{
  "n_layer": 12,
  "d_model": 384,
  "n_head": 12,
  "n_kv_head": 12,
  "head_dim": 32,
  "d_mlp": 1536,
  "vocab_size": 2048,
  "activation": "gelu",
  "norm": "layernorm",
  "norm_place": "pre",
  "norm_eps": 1e-05,
  "positions": "learned",
  "qk_norm": false,
  "attn_scale": 0.177,
  "bias": "all",
  "tie_embeddings": true,
  "parallel_block": false,
  "init": "normal",
  "init_std_qkv": 0.0325,
  "init_std_o": 0.0,
  "init_std_up": 0.0325,
  "init_std_down": 0.0,
  "optimizer": "soap_variant",
  "lr": 0.00432,
  "lr_mult_up": 1.31,
  "beta1": 0.95,
  "beta2": 0.98,
  "lr_head": 0.00515,
  "grad_clip": 0.5,
  "warmup_steps": 200,
  "schedule": "wsd",
  "decay_fraction": 0.48,
  "decay_shape": "linear",
  "final_lr_fraction": 0.1,
  "batch_tokens": 131072,
  "seq_len": 2048,
  "doc_mask": true,
  "train_tokens": 556500000,
  "steps": 4246,
  "dataset": "wikipedia_en"
}
Each number is 128 + 24 x the weight over its row's rms, rounded and kept within 0 to 255. Layers, rows and columns count from 0. Numbers have three digits each. The size before them is the row's rms in percent of the matrix's.

# layer 8 MLP up, 1536x384, rms 0.221, rows 727-799, columns 192-287
100:085106123112150158095091114143143101128119124134145051093106084123108124084118144077072147128120069109150107101135099125130148126074130167115137123093141110112125089081140148132145110135148156140144114140138080159175139126102141136126122127107122129139129150121082129143096113143133127101
094:142120132131111114125138146105174100122076109130143145112109069156141098109149150138130100147086154131133121104167097124133117103126126126106130111116123091115115093130150112116144125147119139122126113156100046125126151124137088143137048123143124120087133119166147177133163108139116118125
110:107142179142137159117123135141091138164146127130125111107125153179133131084128177136150148145149152109143168104113100146080181168165125103098139110120151086151119146107099134118109155127123117122149085108119141148145082123108098113142122098097118137150103118123144105117120119167157086108
099:126146125138109117157136104138163142137174139074143116167169120103112136144133134133126096147137152120121108127066119135151085151144130138130115111126133146150143102087135179154141156135163170147098121105138133155081126134127135127098148124102141124111119100135107117080140114118158114108
117:134148101098103113148145130146141160135128116154136117137181088141148126164145133125161109110170097178126130099088126137098068114114136132133152142105151141076136135163133127090126143149097104123146115113136127190123156149080125093131133139118132083138141153142120109161146117096143122164
094:157088146114138109106132144159122161093081136166138144138134150120160154138139107141100165090144122127135071126159110134124165110101156122121110112079095100138127190097127110079138126114114088118110123139116121125153106137129124154102145097146144081121163149119132159112141121131124134138
096:119112102130132130065132129139103147164111125128155150120117116132175141117099071174141129132158145135108111118101174172112142126066089085117127130114118122085135085159101105151093112117150106160113155153123132140108135138152109153117097105132123096117149122079149144150102106105122109114
087:161065110160137096140101159157122115161111163142158158147158091164155126109104135124126152133123122118136120133109146110129099129097112132116141139136153144138141129108102152169125091121142130121168123067103111111165087152161149098140128090136153142125165134099155119163166157137127108116
106:114108144085138091159121149155129135129132146118110163125146113159184130134110130154135106142153140107150076164149105112068164092124172177142149127137168128117084098143142141154111104141127127138130109140090129114120142099170097124067178129144116135131106110167122120120131099124078131126
110:109112161161145129126106189144093119123115097126124107151128169114148115135175137146113183120133169106131164158124127110135155141144122138108081146118124092139126140162127144138102139137113151151123109107115133138089106140128122110114133118118088106085117093108141100112139185130145108101
103:136092098124107143130158174152140141157131095129099090121125145143146134118123130147112122129113093145138096174126090114180156144147101111126197115152141147147128125134133114161127109113136161140131161169136136123129121113130140133125166123082143132142097181128170128125137132112112128120
101:157200168120121138131137090095157123150153083131127128102150125127133112116132157137133118143081107124148157126159125125142166132118079104155182123140139122135132134122153181129150119122128125127099154161099138127142109091144125109150133143132109146120075137107125122112122136184142108120
095:133145145121138123159112120137118126152121130138118136125119119130184126128090123105131138110111155136116104136175112172093122137093139111093198117131102112149104132110134120159149113118104115170126155157123082145141161121116121108142141159123087140111118135189117131096105126090139123153
119:108157104111108132120129135090108093116150121127180124135111145066090102114099109142143161141156142096091125208116107132094112076116139143120079171118126155094096150128153138178131121122118148144117142121116129171114143109104139175156134096114120115123147093117172157130107145123127129094
098:153103145159162126154125136112102085149116132148110125121152147118135122111095161113087145156108140052137130146136101160201169133136150138114121137168120094135129077099121161126118096136110148093093134127131138116107130121114105107151100115102081164113128147093156147163140143117109091122
103:135140124109153118145128117151126137117126093143103129121131114115130117152112132145143119130153117151116123138118123141139110175159066185141153130112137157123150111151110161120112102079120095122106127094149135163192110110107139083134116095123125097110137089131128123142147134067115095130
106:141122164117136105175133139135142141100110135108101121153133143153178104157174149081125110147140144122130138149121100117128147104139127146093176171156106120143136135153154145129151114124159137136111142143105157135142087152125121158118148095126093108110123124162127131151115110115127133127
100:118164118148097121128169120127102145100145138147123105131158115129106170154086084118114106140175136121118132156098113148084135138123131100119110120086113115100139158126118149116133129148134147138137142149143133123167134137123098106176120122115128171116103148115122126159143144129156121111
105:146142126137123123125142102138117157150145119104126130108117163142096110125164120102133140104113145136108127127126121141153162098079158096098124123098118146157129118139125128172171103167130130170129164155142120107131122133138072133145132125125117114126105143113132150147138192116126140118
101:108148103140139097132154103131119103143118135141149136172131124155123138077107177070088150121097181114125132128129094079093163129139102106091156123161163116168147128136126148118135111101053149151148138135138153145089139129071113128099153090122120125124173121131110127129122069160110169155
094:117108156142117163138096109091154132126119129161127096119120108116159119131118122069135101155126153159105136154101128144129122133139086114090122151137102110089168139154126107127102103139143091141106142087116197141131127069154148169107126131124125093133096134093106191129139127118118108169
096:102122100073142100092118100127137147123130150155095135093153089114136109131118129139145144120108151109170124115146123139153133100139117126162107126119082140124147156147122141089154108146140112138166118157160127160123167156157121144154165104096091099100170126123166125124138117119108159102
102:100153124140148148150132139162083110144116168136101109128117106126144121112125145127084148139129147142156125119128114144102161119105128127111135153138139156148126090126096100170149146105098143123135172140135132144128101116117099128096122150118116178110159125078107122101088085131142110114
099:098079142125105102118151168116131134164146097119152151109134104119184130113159129136126112122073152135095117120124161101143132165104116126176148163110123131115109145080146137130084090134154150157136100121090121135183141104114142114128068113140144138106102100136098091078114142157120124139
099:140104106138145126122108141104111141096119109131100155114129094123156145120140118127104108130127150144126138094155138125101131155160161165144145105139132158125133128129134123106137096130142136170111127103153175140156168102129101160148131118159154117131101116117191113128115147174088158084
101:110095101129145136147170129113116138119121083161169133140097153104091167078125157142084136134143175128131104111144100169109095177124124096125091109114105112108124106105105094109130085104145167138134109145123090135138127159133123149124124095116148124149121121128098157152107072129139125141
100:149197150106116132123123122102086122126115099110187122099119122135169128060190110127132153109127103140116139123096128154080111165165137140078168116075158117116116135098130138150095130175116123145137109112117123153137137116165157104103153142115138113120117115166124119096105093127158156134
098:163108147100128114140151075135109106152122135121110101113091150129123060098115111119119105105145129118142121132114127151123145121086122110141148134095107135143115136125128157170121117129099150098158096152141123152136097125111132091102127128125093117143164130147135172114127125135149172087
100:134121115142079087137149107099148142134149176118109172082127112131159090147103121111080112123127146088176124150133085123070180146148146125139116183143107181140160144110145115121145128156148142133129124106120138107116064146129093111155121100109129131143061138173146085169129118188119126144
113:108117109124152105116205152136155157157106088105142131122154145139099140122131129121100144150081109169137097160105101107087151073123097112106140130123115112109132138131117131133129144168106148151062103164150130125130115155124115143118144106091128172119118140176139116096118134116121161140
097:134138141133150128146106119152114157116128165114145105141147068132094146120139150129087157133111142182156143129142088106131129104141111142130115159084150105124123147160124073063135178054133107143144133120104121122163120138120134110138147131102125134119156075102118115103118129093140095129
133:149146159131118112117185127168108115135126079146150139122137127113121127126140132106128108200163124122158139139117172182108111112136176144141179135156168114117156139113142155085166169133149100166151121100186154134152142107147079156145100152110137138110142139138152169129136143158155169112
104:133108136129137131133118129134152142126118139157131188181140119157135103150159156126121150131120118102114077123120113127113110080129151156113148137130151138099122102088160128135151120102127158128107123091143112092082151135088136185145121160142129143123144121130134166132071123149130127130
089:115111126115121098105132105077155146142136134109095148129128104144098086098119115160118138123121140142120133150117145143125071148093151123120101153126136101119144090162162097117148104145121151156089121128125104116129155132117127088122156111105137112140145149114117131126163141112149098131
101:174109140126149114092109097125145089119144144103126123147120122119121100093180086103121129153181106144136099153101105174127166100136116145060116149124135117117142139176126145121100157162136098134103069140104159106155132101120145155116144125101165145075149114137135158104138162084124156138
102:115151104156119114169113133142205118104134100144110121155106106112111103129099131137085121133145152123153103113109096142154143113095084129163110141100119160137117095150156128124119097100144117104148137165128116141144136112183165162093091097164111140143161140139161111158149154115152184102
110:135149139179099109151118090129144121106128145140170156137155178144107117134144158138147055125119118094111074098118078140142090097153116113101117122113131154146113118152143100130165144141150138143127137104139158102156124141156155113094163139162141116086141143145115101127139161112117113131
098:144151119116143102115109114145127143136098105129104092139130123093153162104096107145137118118161175083120116107128128135104145152110097098120103152135127135078116079111165157143145116149089148142126086137135178125116110107129140102127139114133093120128114114174114157126137125124155166104
100:172122103163091082130129127173138096113077151120100099139122087122143150134096124170166134112133140084107115146144114145144150114117125128111130120099122128143146073103129128111135100122174171161120145121158151115131122135105152116047099119160123141147160115131109107127139092160119076131
087:145134141169156120161149141109156106131115150149171053169096136112086090175133169111101131117127084136116134125150136145160119145133085131082161143119083110139134174143140155153151138100116141137121117118098163116124166102118130095144153104143074141102153094108103151128148134114147112183
101:181124077125115123140110127127166144161141147135127094132082145127090137128149151134093088121150134148132149105155107141111089147124131129083100101109102091141148103138106094158131095170096098113132136138131097143155155130133111125129118176094119124141155102118078144133159094084110124122
106:142162155152185141082124145137134122110083102127133127093132154121114119136121132126135116066133117121128127107119149108122163093137169093111140084142123147154153159110119089091140095129163167127133112131090140102118127136123090100110080152065127117120094147107150146119150159123110109093
102:110133093122102121108120125157152121164126133129164112136149129099138164129143090112149112109190162119114131111112099141156130139192113088151110132103130090116151132139113108108144099124100128131127061117108141095116119130116149118106111067140162121112161125153124120138116112084111162141
100:154149096151104121147132122140150116128114113121148141155126143159163141149113125130130154110119133094136131124150103072158126108164146113105129097139086142165171137111129127139152118085145121118163165151095102123106168138153120135082124120161100159121156116133099137157122096120142119111
106:132116110110108107098105115143141122124120105148084134097131074086150130166138096148186151110141132131117132124124113133132106137106151137167110106120111140073115136160117086103098106190193131129101102133151091122104094149151100092136098101149142157107118128152174129098143143115127099133
101:098137139140111112147109154103097124074142128092095100141100128140165153119118129114113171143123152092117123104124145118188129153157135128146119115127105156108127132148106128081128173097116111072090119106046124097140131116084113144121116158172150145133139139121097134137111129131097147137
105:101129112139125150160115140138161123120142137119112102110131111139142150083113141112134152106143148163117120124110175155097136109205140133057126098100174110128145127093142122126112118157173142143147117133106130180118098128149117120130147131157136120108097112111112162144148110141090187145
097:117113113141118149149198123107131052134101168140138101122134138131146136147150138152091082144149161194136123135116118132122149143121135123129147108147127141070142182074144130110126124105158098091121129137207174161145137141131152122119117089107120115136139151134114104119067108120135163122
105:097139149103112135172120102116149141099168139127120118125154144128097126151080109130148174145110169126137134105112141141132171155134099163119089094135100186113154145122118103151126176128121162141113129130099146156150105132082119134130099097171152090142114089153193127151143092093122127122
095:126096143142142117100119073160124115103130162163105084113117143088085135131181109099100127136145097125093077158101120175113144109151138111120117180131122111152139158162119141114113117126118121112078107093102140152156149116131109161157133132162072158183148106117172141103154106162120122113
097:125103136132148155115089166138124101140128144138111116110112150080107133157107176120124127152112141140112161100129137115130093095097117107122102102187125122140081127106121099140156133111140105118148195132149097151116136126108153137161197142095126109185118111146102110152132145185126154080
095:103117150090102103111137116119120156138135102115117128152119101112159129114117116092110111140056132155100116181150132112099143121156088144100167116161100138088155128131162132134137117070140152156104127116120132121125162135112165104107163138112128132085095119162137157158118145057093140111
098:110102131139149150133133132170156127093138140117167131186110123125112150127128156131134099109110107132104106080118136089133165115128094128151119147162077149126151120147166108144103136122150159090129123095144101117098115119108143114114128147088123152116146148143138138156160102098113132100
084:128111138142156106140150123093115115114106125064132142124121140147145124119092110179102102163128121093137100101172163175136184135114143160099165169070110110121149123110161094139101149124127112155151112142124136149114108106111115129085160117154100146107121120139155121133084144180058187125
106:120128117090116088139089116129116166107119140120134055107139092106114124105108139162109137169098149138152120155114146103135111069118126135153116153091118141123103190100123123101172095123124098085145075150143151120134081093133095115134106061144164152158134102146169140116139161154161138082
090:124112142092119115151124149123148109109124128150117108104119139151068109146091141123134147120123108171114126105138174128129109145132113091141149134125129138086155116137124151184115143086145187151135148134099113129160167098123110105139126114123131127188119070104100164099120168111156099150
097:152104167109108113145135112124123157136116156091137100156162148079127155123136112153069132172123164156120129137116117081120114127154148152117148086164132139125173144119109108137122145140138158113131113122126119116160115150094104100112130122148131108131133110106125155097155145118110161133
103:102145105073147134072112161117147122095117128112133110136123106127124131125142079083143118144106125127159114154113118133058130131139141135169168108131188095087122114149158137121110081136127090133095135159166117105127149163128135162124124128171146101133147132107060144120142123120152156141
102:123109097069149099157143177122139078136120131138102089132163148129162093135134144136152185132134127091170121107144127084143096117147133159092143131110153114134127125108126145181140135142062133151128139118121105107154127156156102131137167138132148108126136097129141140117128101131136134142
099:167119112134152123095097156128124122113135128122133173125117121131083165143117132150120115146109125097172159122126114161108166138134149110129143104075144130164138108109149127158142122141112152134094148127089138116150144161132145167122119131130111120148143111123159149126179129134113147118
098:119149157155109111137155100118157118130114118123091125131160099126131124135118085147120118151116077151183138131098111089119146112106191116068141106155128109120144125136186108135115135124126146130139138174135159135120109120112153123068127147132114114153136126119069101107107120135099162110
098:164116178144143168101125122142108122170101147155147143116122088151164126202141114087111130144190149135120144174118130118170152103116133103141122143131139175104130107139130158095126141112138131113116089158077131154087117112129091123133144117147123113115166151145136132138146128130109118117
100:119134162127084133125158108143119168101138106093148133138157096123148120120145094116119110107144153116113088103102099130119095124116165143123114118117119095144095150152135127144150155097159126121095155075127123146131162163124161155097140115121116154130114124132128137099161146091111144138
098:128142119125109128155118139155107107152110133143150110133118145138124138131135138134155141149183120103131151113142113128161136107162091179126100136156044148127105086134138140081140153107168118130109115121141126121126131116088130162133114095145142103125123172149102089169147119207120139101
098:138130116146115097124120109117106125147104115071143139145141093142117130180113127118168105098105137153124140069112095133146111117114163156131168121143130125164104117138104164130139175112137126104119121145098091125105104160104127103144070117127164129130161131155121166117128122166132168135
096:132125146140166121101161099173131122079172129135133174132131126114089128139136130144098124110184105150114131107174121141115167097091136137082140157127121121102133103123143191119119101097153080132094141170120165144128140101121145136125126132160080100164123139107167118119102125142113128131
103:150084101168119130134153124125147134132096131121130108112119126118132140123115093128107120143082143118145153152145141146125167177151122181222104105110117111101120124152113136118098125152132129089132131102104126079115133090144136114097105121114125143115162124131163115087134098122136140170
102:141134141091104145155094137124124164140125143073148104127146152160125114102089169127161109094141102102188155115135141043148126115125136112136129139138112118158176127141170116108133130135101125153118174175116145111131171098089131126129121168121138189138133101120159115159109103089145150129
098:149144109105064117136137100119156118152138144105090099143154121120143146077139127114104124097099130103116137166135102124115109120111118103119111122144159141146104156083142161109117170114114126146161137139149130182108099109069155119150124091169151123097102110102154152159118139112139142136
103:115170106145137145096148094143127117129213106129128100128130109124128149175101124112097123112125137090159112109102167168120178095140119091089101130119123119101133120129109126170130122125131117173156132148083166150141127090119172169114102131126151102161161134123091132098125139157128127101
099:174095126087104139106149153115142159133133110141154088102130125170102164169175130103127112124137147145096129143108089148135100101140132159129140120183119177161166103128149124107123133105114161141158098098117125131137099112135104129113080122128123160186135183136120098145112137159136119140
108:097110111121179162103114101139123146146092109088145127111152127114125132143118130162118174123138127118107117149110154165143114130099125137169160111119111166124108077114112140148099119122110094145133128107170154109148111122119155123077085156129122121115166117094149136136139173154091126079
104:123110114127122106142184122148160093109162124160121138133140096131095096135158131120150126063135143121101158179114136155144103164119135101147109082091080128142156190135105122146140127109143075099146133127161148107116120153127191136115143117120137151165170123121158154141102108158117120117
# layer 8 MLP down (transposed), 1536x384, rms 0.175, rows 727-798, columns 192-287
095:141159153149148107147078148104152128105142146128095133127118147105113108112084162138074108117119156153129141110139121132114127117129115134136148163127127119140136132140127143110131144105103136146134128113136138130149122124134164101123089140168148155141093138137157127109152126082098108132
097:143111119128118158126084155143160132120115112110141140120085139117138179181138127135116123107139141129134121120140113120110138091169130153121124079083130116121092133173159089123193110089143141106051130129117101123115155134151144146125149166138113130158113116130137122093132138159141124111
112:097148165093122152157117112141111107138142126080131171156137124104152096078144094145120117126165143106122160084106129139129105140129132077113123116111131090093113127109145198130142109164080125107150125143102143119140148125153145175131109131136110129137145134121121124130123146115110126109
105:088129055121111140130127129143139110134132088136159103132144146139134132103175109109112144166085149146124122150109135128138138115126135102121135125068160100139080154147156118146125102127113145136094099130095103115123131143088121138142128084153118105109104103127154076103178149168160133115
133:137121116120108104134108150067132122139133117139126126141193110119131145145124107133125139118098107125140112131153120142133089208149134134120107146120149140053128173141155134131129154099106117160123080115150091108139110137112085143146106120162123091171091131135119137156124090126162150141
091:144141122136147091118092119160132101086139077141144107078148103071120125097151141103134132173170121113151100133117136129124126138133097167129127115121161114128148144113162104112124110135088141073155114103104087117129125132113147140119121153201130092132123157100132140139157123147166161099
098:159173107112120111088129158136131141144125101123130171142121081131108164136121140079125153151115174127125152128145127115117139154126088109080100106119106150118108130109120102138121132121119149109130139096112164134114117139118146150121145118109110090095154121151167136139116120111102115153
094:118114141102110156113142128156117146126150170101133120180130152129141134137099150118122088129145170168138105134178133118115135129120129112132131124119104147139090132082115151117113147164150142127088114137107136130179137137146120137107141109111164104099151122144153133101144100145122151120
115:143137144102104125110117134148138124158109133140117144119081122117098124104131124172124116147138102108127131154102137115094129135149107134087104140135143081164140102123133145152176177113106077150107134174104121157105114152163073124127160151128107134126121131143101135083134110091103161168
108:124121129088127131152091123134095154106105121066109118106124132141136174146130127111128139137110098102141120133167148166166103134104087106141118102167107097170111150116137128079141137134142170147139139128118104153101107136184170148161127133187153112114093094085146142125108151149113106110
109:101111169131101126103136163130107093107151090129170092169141128122118059110117089125141083147150123096122151092163132071144134128131158125114098115096162099126138119110156148130094091151119130107127109154096106130112131101152149122134136114151127190118131132131135136168121139120108131185
103:136176084132140146119091127123140132098124089136124133125152119201138161126117118139167149122087145136134172110084133145154119122131127174137141113132131140143144104082164140154178117113146164108138118149132135105135123133131121135168148154123090084149093121157122145098115150178175169168
099:113087133150129126135139124123156138200134098144150130139130119157150102145116130128113109106152115128141113173125145123152138152124113099154149145138106134117134105131148181141167125109142129110130116109107091141097119150170145126133138128125121172100158146123159107115145125145109106139
100:077121098097130120088149167109123099162138157134109144099116137136095148133110108125131137110115139076123145126131147103132168098152128107088085151120169106150108116149112121166094142099132080102140127124044134126160100116117123111126125121135145194084131127157164120107133139114145166131
107:151101127095113114159107103089160161127119153112126145151100142158110157149136141130159144128091090122139128120138133100169084112125138098159122141139138137149127158148123151123141158114149132147141137103134162133156093107120119111110119142064126150134109140103086109108138107095128092157
097:129120139130153135101103094128147109106101150126158143136155142116107081123130134148129112146130142140095119139130160131114107139097180094158189105156107134134120100090140169146118132131138137156163142122124157106135171138156124130150146115115140173122090138132140132117103116143117138123
103:116192092108183137114124093124157102114140105144160131156131123141112116134130082115126135130116120149172118161132130134145088151149080090141096122164110130130127120124110129142147133203167121095108128130152102105152122196129084159128152132132106134150110121106093124130097179122127134147
100:116131152088132136116127150079163123099151120134110147141135148140127140087113156125131171121121132128083109124146146143111114107153157129167135145107095121112134126103176133151125148108113082143124086133135118099152124158089106144161123124101092156078144148086117095122138116094133142085
109:098160139117180105160172168132151146109165154093110110132143123111115114096127157137160122153188075118122136141120107103137120157133116121152139119090136133143128117116173154120123147139074127127152157145101121086116140147115083178157120161099129080142131141130132141156099122124103122110
104:106134113136114104164156125126138185133136145125117146184193130094129183154156148113144129094109130094119116143167160149111148148167161139139116153146099107137125115146164130120136126109134120104134077141100114153132104126148158131110134154145120173114102097114127125153127092126109149152
102:105147127092113136144114104141116096100127125099142134110067136113122089134084128119140126116113143138111075088092115154121089122121151145125131170152140151149066133126144131124146133118133082128109086137138142115127137150074082096133156093148122122159156117148157121075181128172146126106
090:122096142132151146120179131150128169158126110118118133130060109136111113119152162118112105134140113138119116170127148100132133174151133133117133127117146118136089154124189113155112178109146122123156172115120085045110125102175101140115117187088149160128126122110097133128133152121152073076
099:136157165166091120141173149139105130146125130144093164093155186104135130124152126114141122151155126166143154133113134092177127126120108142154129113109167058138078095110127073150102131087167086108075139140119187131133163121144088084116118138151125116101132129149075143110167143115159125162
099:121125130138144159146098142131119119103134126131093129099138152122124143105131113140104103128171142111139171114125101143145139157109135146098132129098136127151132100149181114130133152127149097136148152152121089181133121126132098120115075109176098130147133133165114150113095117075125109108
106:133144113144139169166145112078129147138117132135092114123140099109155135106164113150104121116151070115099122119141120110169106128129150106136104083120127131135131085147106094142128100104128133130085133120132121118152146140144123120131098125125131128101132108142134143154086126142157143133
106:158105164151069118113135119109139107101180108142114103123190203133150125180127143139165140147111130106102127125119057123120137123126187140114121173129121095111097140150122138125132119131152129088128128139103120130107204098121079133137158082129124122071143183103119141140114123159089119153
105:119110125111112155099152108117133124127119144121155121092149110123162134139161137146140109120143088112136138141145110127114121165115144125122140091134109113164120155156126120118139125095136112133106089102105117110117115125056141117123096101130132098095095102122116118182142116113124114139
102:120079135170144172116128121158094119164112145121097141111124132135096127167126109139114113147091113106135141110166157109125140114114164152095111112119144143118137171113157121140146155157120140102115115182101104167131126162151113123134139139176114170131114150165134131129136125102142139128
103:079103094101143114142125153105106145123174106109110117190114126162091139127090085110127167155088123095105125142099081131137126126106102148124096111104129145142154131136121106183114106136154126125160095109112123135199097177093132095166132117175156120122096124169148185146124135114103165109
104:120089113123145170125156170138140109151114097116132134142091168115116094164104122115115151146131111155086133105185140133095139101112113110138160129157183146119130142131133117132142110205117122154124092097131132118124128131177122113120124135141112123088092120147139072137130143134147158168
093:137162124124155117132154088082141141139096148137149163145111142146147099102111132139127133129112165124177164104127114117112097117079105109104131176132138166108175136149110132153118141123117105197128167179103158112107148140121144103128119104138100078135077113143139116142149159139146115132
120:130159131139117122113163104158133107105131115142160157111142146143140136109148163104165114139149143108081132126130141108156104143125150123119175161154179129130094130138127118114150141167153103170149123095075097129133106135126082132131094128114157118098117084164111151142126128178142130082
105:132155104148102164123108139091109135123088128134132133122126080162149131145133135108095141129134082098115147140098180172067110138127125145122102131160118146082105138112135144120110101176093114145146127118117170128131136186053108130133127178088125129094164094131152127144117174160132131118
097:155072119130143141188174114130107077136103146157135120129166139125143126121111109144129101133123144126106114111104122070116080134133103110108104142135150121096118154144155129152122113142151136104111109095137124138134106155178145136089126103200094120129135135138130113122104113113098121144
109:164127123117107155133105095089154106127154112145132143075124165078109099086090124173126094116105159167142142106125161131135124137138137109140132141112116142083100074134121116125129163109187164131098157131140182162152199132130145107140124139146131134104137120074126128098137091191127111164
103:150126094131121136124156147184127127114152135100085139179119113088127167119120122151141128169110093139131129134136158150134150125165124146160120133135138118144143141100147101099128120130075154123130132120133143121106134108145109149112166104118121125126146145049060178121120146127106155133
103:140125114151110131135111119115113163104106136117163137146091132155155155163126135146153093144091125117169134096119084161128171108144098105075127067140154134109127144175146098106172137161156126118146124104132145137169127119124166088130134127124132147132129148108140113173121133111171125128
096:120163151124107097157135127127112159127128179116100128133117108151137134102130121111081126128124105124123148136125119120127126106114130133110128091158126145128141117128141142128132160110156098130119156129128106125133170106136143127118114111112164113123163136110125146092135140102117138130
092:088098129132098139123090105149173119193130146164124135101104174101164111147128086160162089071118122121098102106127160172151136157150196120142125124127125121113117109087180159132136126095112110134140111104113091161106063116143084124130097145109115148134145127135138137130177102090120168155
090:138108154092090129125150129125133149160160158106118156071159106126138116076128113109098140109144147149133122162137122165115160135137104168128131162100152103133070176110156103138121104168192080137130099168167144137104119145113130171106114112135138132132131123116112179131090107143156094061
104:136140110106127130077177146129132149153127117116136114124154147136179140151129080108114061100145180115139136132096159118115182127105151123092166125124131107153160104099153145116146151122127114083118107107109132095134133136129112114124125159118162126130133129101119145092108120135102104115
102:142110157117090112086119115104099122153135076124088148101159146128094102069126161093121151102110105119122144109127173132133111133085120125131084108129120140168115120111113123096119133113092130124128123145176130162132100111162124159100107186103123147122144148098139092113114185131126113110
098:130127134099117120086116124121089110136184132108132117095092123133139135132148125137077170117145132137100139143117109076109169140140108105119136098088133092146127080067079069144143120111106127120117156099140088129107102144154131162127175082126206163070198127112167121116152102087125126117
101:137124120114137155119131172134157099124130097195104143153095110132153172156129091126158075108167124127136153130089163099139130108128170133107127158185161151143131119117106138124137113125137113114135134118164117141132108120149115126110111108109128146154118151114158091141122142157083103080
095:135148100126097156132115132132079104116154131127104147148126145121157139132130124128143127090104129152159135156110116136117122138123138128143158132126142073124160127105119187158105140127148111112124077143116124116121142103168144088147146138154107100139178145136111137115161158184077142106
109:103128156101147114139145117135082151149108141158147126116135111134085136128089135125148157095129141144152129130114174129081130152146117135171068144142127164100173106110122113120095130132131144138168115174126115125161100084135116113124132176165103153119166132163098091129156116133121126132
097:117087132148125116135110097134097162102135103113134138097120128155108090126131118109178180154157088115171130156133100149142133161132123137106137106104119139143066137063128139116093095134167115118118134082119094098098139118120140143104141131192144131168127093142100107135133092122099094120
089:164161077116159148086087148170096141120130154161138142147131154127128105124106146156105127108141149152145110141138141119107174139145149147155113112152173115150121093145175132113127181137157165108090120153129164144140157153122119146120127142120131143058150151109155129121163094105121124117
110:111180116141128157147174137124155141152125086116105107102081113114155096135093123094131109103133117040149179103098145098137115137120136166125105146114095167134111135129117074156151093063158111116131123145132130112136108105134150128111114154113135103125093172100132161136121098139169123145
105:139107112123148145111132115143156101162130107111132119098134083100133123107118133143116129120119162111130129134135094120125106159134117145123060110188118092117134087086151105136106113156121106148135123128155141135169137098160124127118131097154149141099127156125155127098094173115141159139
102:129089136112126140107121116095096114163138139125155152140143109082104101138094124146114111110106125187145143156130086078129156139114115135106106155109083101130143143167128133139132106134116096071130106128134179161157131060114136138121166149113159134108148128156152129117117128144135140120
097:126141136119115136143105107141129111132113148127138150108113157146121131147087107092159113137163166116172161145094131113123093130150170135120130095133137131168165073166106136152112145125137100110085116113158101102144139133139167185166120190130085078113150144161163123110101130104107185125
096:134105138084126097164192127110159128098134135129086092155165120133101115117090163117119088094141125094128113132095165156107135124123131088117094146111135153085156108081121132081136125142103166127121163117075177107091091109119149105143119124085129129129092152128091091117148126156137121112
088:121138146141153125117173111185138108117132085123146131133147168112073105153125132081144154093098119126136091110133137119127162192129126084144130070113151110138149140135122135171094155104119168132125085122135172181108141108111109166130098136129150134109108103163148105116106116096132160089
093:156099142085111124142083133127097105141123147102140107076140126121106154101118112168111167117105087123136126104109156156175139094100164153165115148126144141137133096154111129128148087146130134101152099117153084140082088082153113102133115131117178127130143118122152117105108153114181111094
093:197126115150099100127109108117108097106160131149111119142143093158166119107104148086089152110138152114157148124112084196136117103131102144131153131127170085126151116083129087107081129128186152102136112116147116129156125181122101065135138110096104143095149114129161141149129130102109116136
098:140112131147163095127103112131068140086119103123114119137150140139205158158139124147116101140152133120119101178110136131137143172125133098127141181162156139107137139090142134149185101162112112120071140105123137115150122088084136130146102081148117078152156077098128084146119091134149112117
092:152091157133151151123125089122119103135136162098104133116127136147128114110102124134163127139069118136118126086147110128096115094129122130136136135105107118148114146107101121117142119102181135154124099161207103110089137117088154157132114133150092125112149138115094141151122109109146161113
097:097141115151116123110145091115144130160124154183146136150144143149150166142114085129168134107167114090090163123106142106151137139119129111099161152176148114147158107080114188116144121150112125096138132082138197134114121135121106138168112145129147128107146128131127187115129105142129142144
096:153128094091147100128120147173110118116143131136120138075132121086139139109105150131165128170131154088103134130179108138097185088118094138064099160143114144114153091126174105170136132132141087116131144106110103135127149140088148117162119151138126093105141082124093078145091176140175127092
091:137165105141091131136112095128134170130164168159123117084114101143130116169135088167100128182119081101114126145149120133120123150129145129097115171122123081094109138087117140153140141140140105109156131150142140143140138094145127168144134149173124126144166107142077144097108102123143150097
101:139091150159183145143152077120122118101158116134161157132112072126121160166108135129134130136074177121178141152112145119125128136125113151125137144116134109106155157118130118129143151149125091125148077147131114103125099087086093145112172152151106126104097155118118127114142135154115144107
098:114110162151154103125170177114078152161134081165162107113112140143167161147101115120155081135127145139153148132123148140131128167131086060152094125147138126138149108128161097132101120136126149128150124108133132133104121134116123068116124129155157138144156130124138124105139133151158158181
102:082116090146115113111146127139132129172161131100143152106126113117203132119179146144123117141128151088077103165181150076148120138120141179137116130174121093144140123117136162092116163160153145154083143125132129102077138118127120134106167109123127126124138160111154148161148133086127113141
109:071090122096098128145125153172164119115090143125136137133123130091102094123142117129121127136135132119147115146159147135093089152082106139118182109134123084157174142093082098067174151125147118117127096111139134121150185123152121134131109159113182145128118131094114105077114110103143145087
103:124150111125131157120126106177124137091125131088119156112121108155160100169167127147143130106115099144083206109131151087157117096137127176123103115160150129137117134129161131140092102119122182137152107112113126124113127099131125109136088144128142121114099093108134078120101121105111130100
102:102177122131145168152142133141123121083114107169132145133118148127155140094088135104151134144098116138074120120117106139124109156110101152122158106118116091134108098154148184122158134152112114136128188102137172082137151126158125160132134122080117097144145173157122092104110151160136160159
092:167139145137159102133145121114136144116143104127091109119139107143135137127069110155115127109115104137145118097118084127112129143110135105207093124140115129112139143095143099162129090099143118145123136143141104131139089099128170113153165089122129149147112137131123124100167109109170117138
098:155144143122113100103131136100126118074167151124101136117118170087128148100130127132152121138097153091149155121134124120103162144140110147140157136153117110063102150153109134130122099084123095166096126158149141105109144141155128108108107098089120127108102144118108169114107097132114142101
100:144124077144170133131085183091060105100089102105132131102101137134153161085103137118101121136125142133125120117151075110128121128101131119155131131098158107118096150143115116150137115154117138126150129138140140127157111100191120083099164121143113139113129131118126146100151165149169124133
104:145121145127155112166101088119126162092123123147120111139150115145153087067105137101146154140141125135138122140144085107145130129135149107115135154123142127140172123111154138150132128159128133132109140164144097100112132164171131125133162106114148130105143143160162081149056113148118118110
106:130138117064129105125075098110155128103110126129125105142165126111131132148074133165146120113095110110116117135108149184123097099133172157132142129155134136159128099154113182116157184071129109175127068130171109101129143103146134103137124132120145163114112143098169149129143142136110129115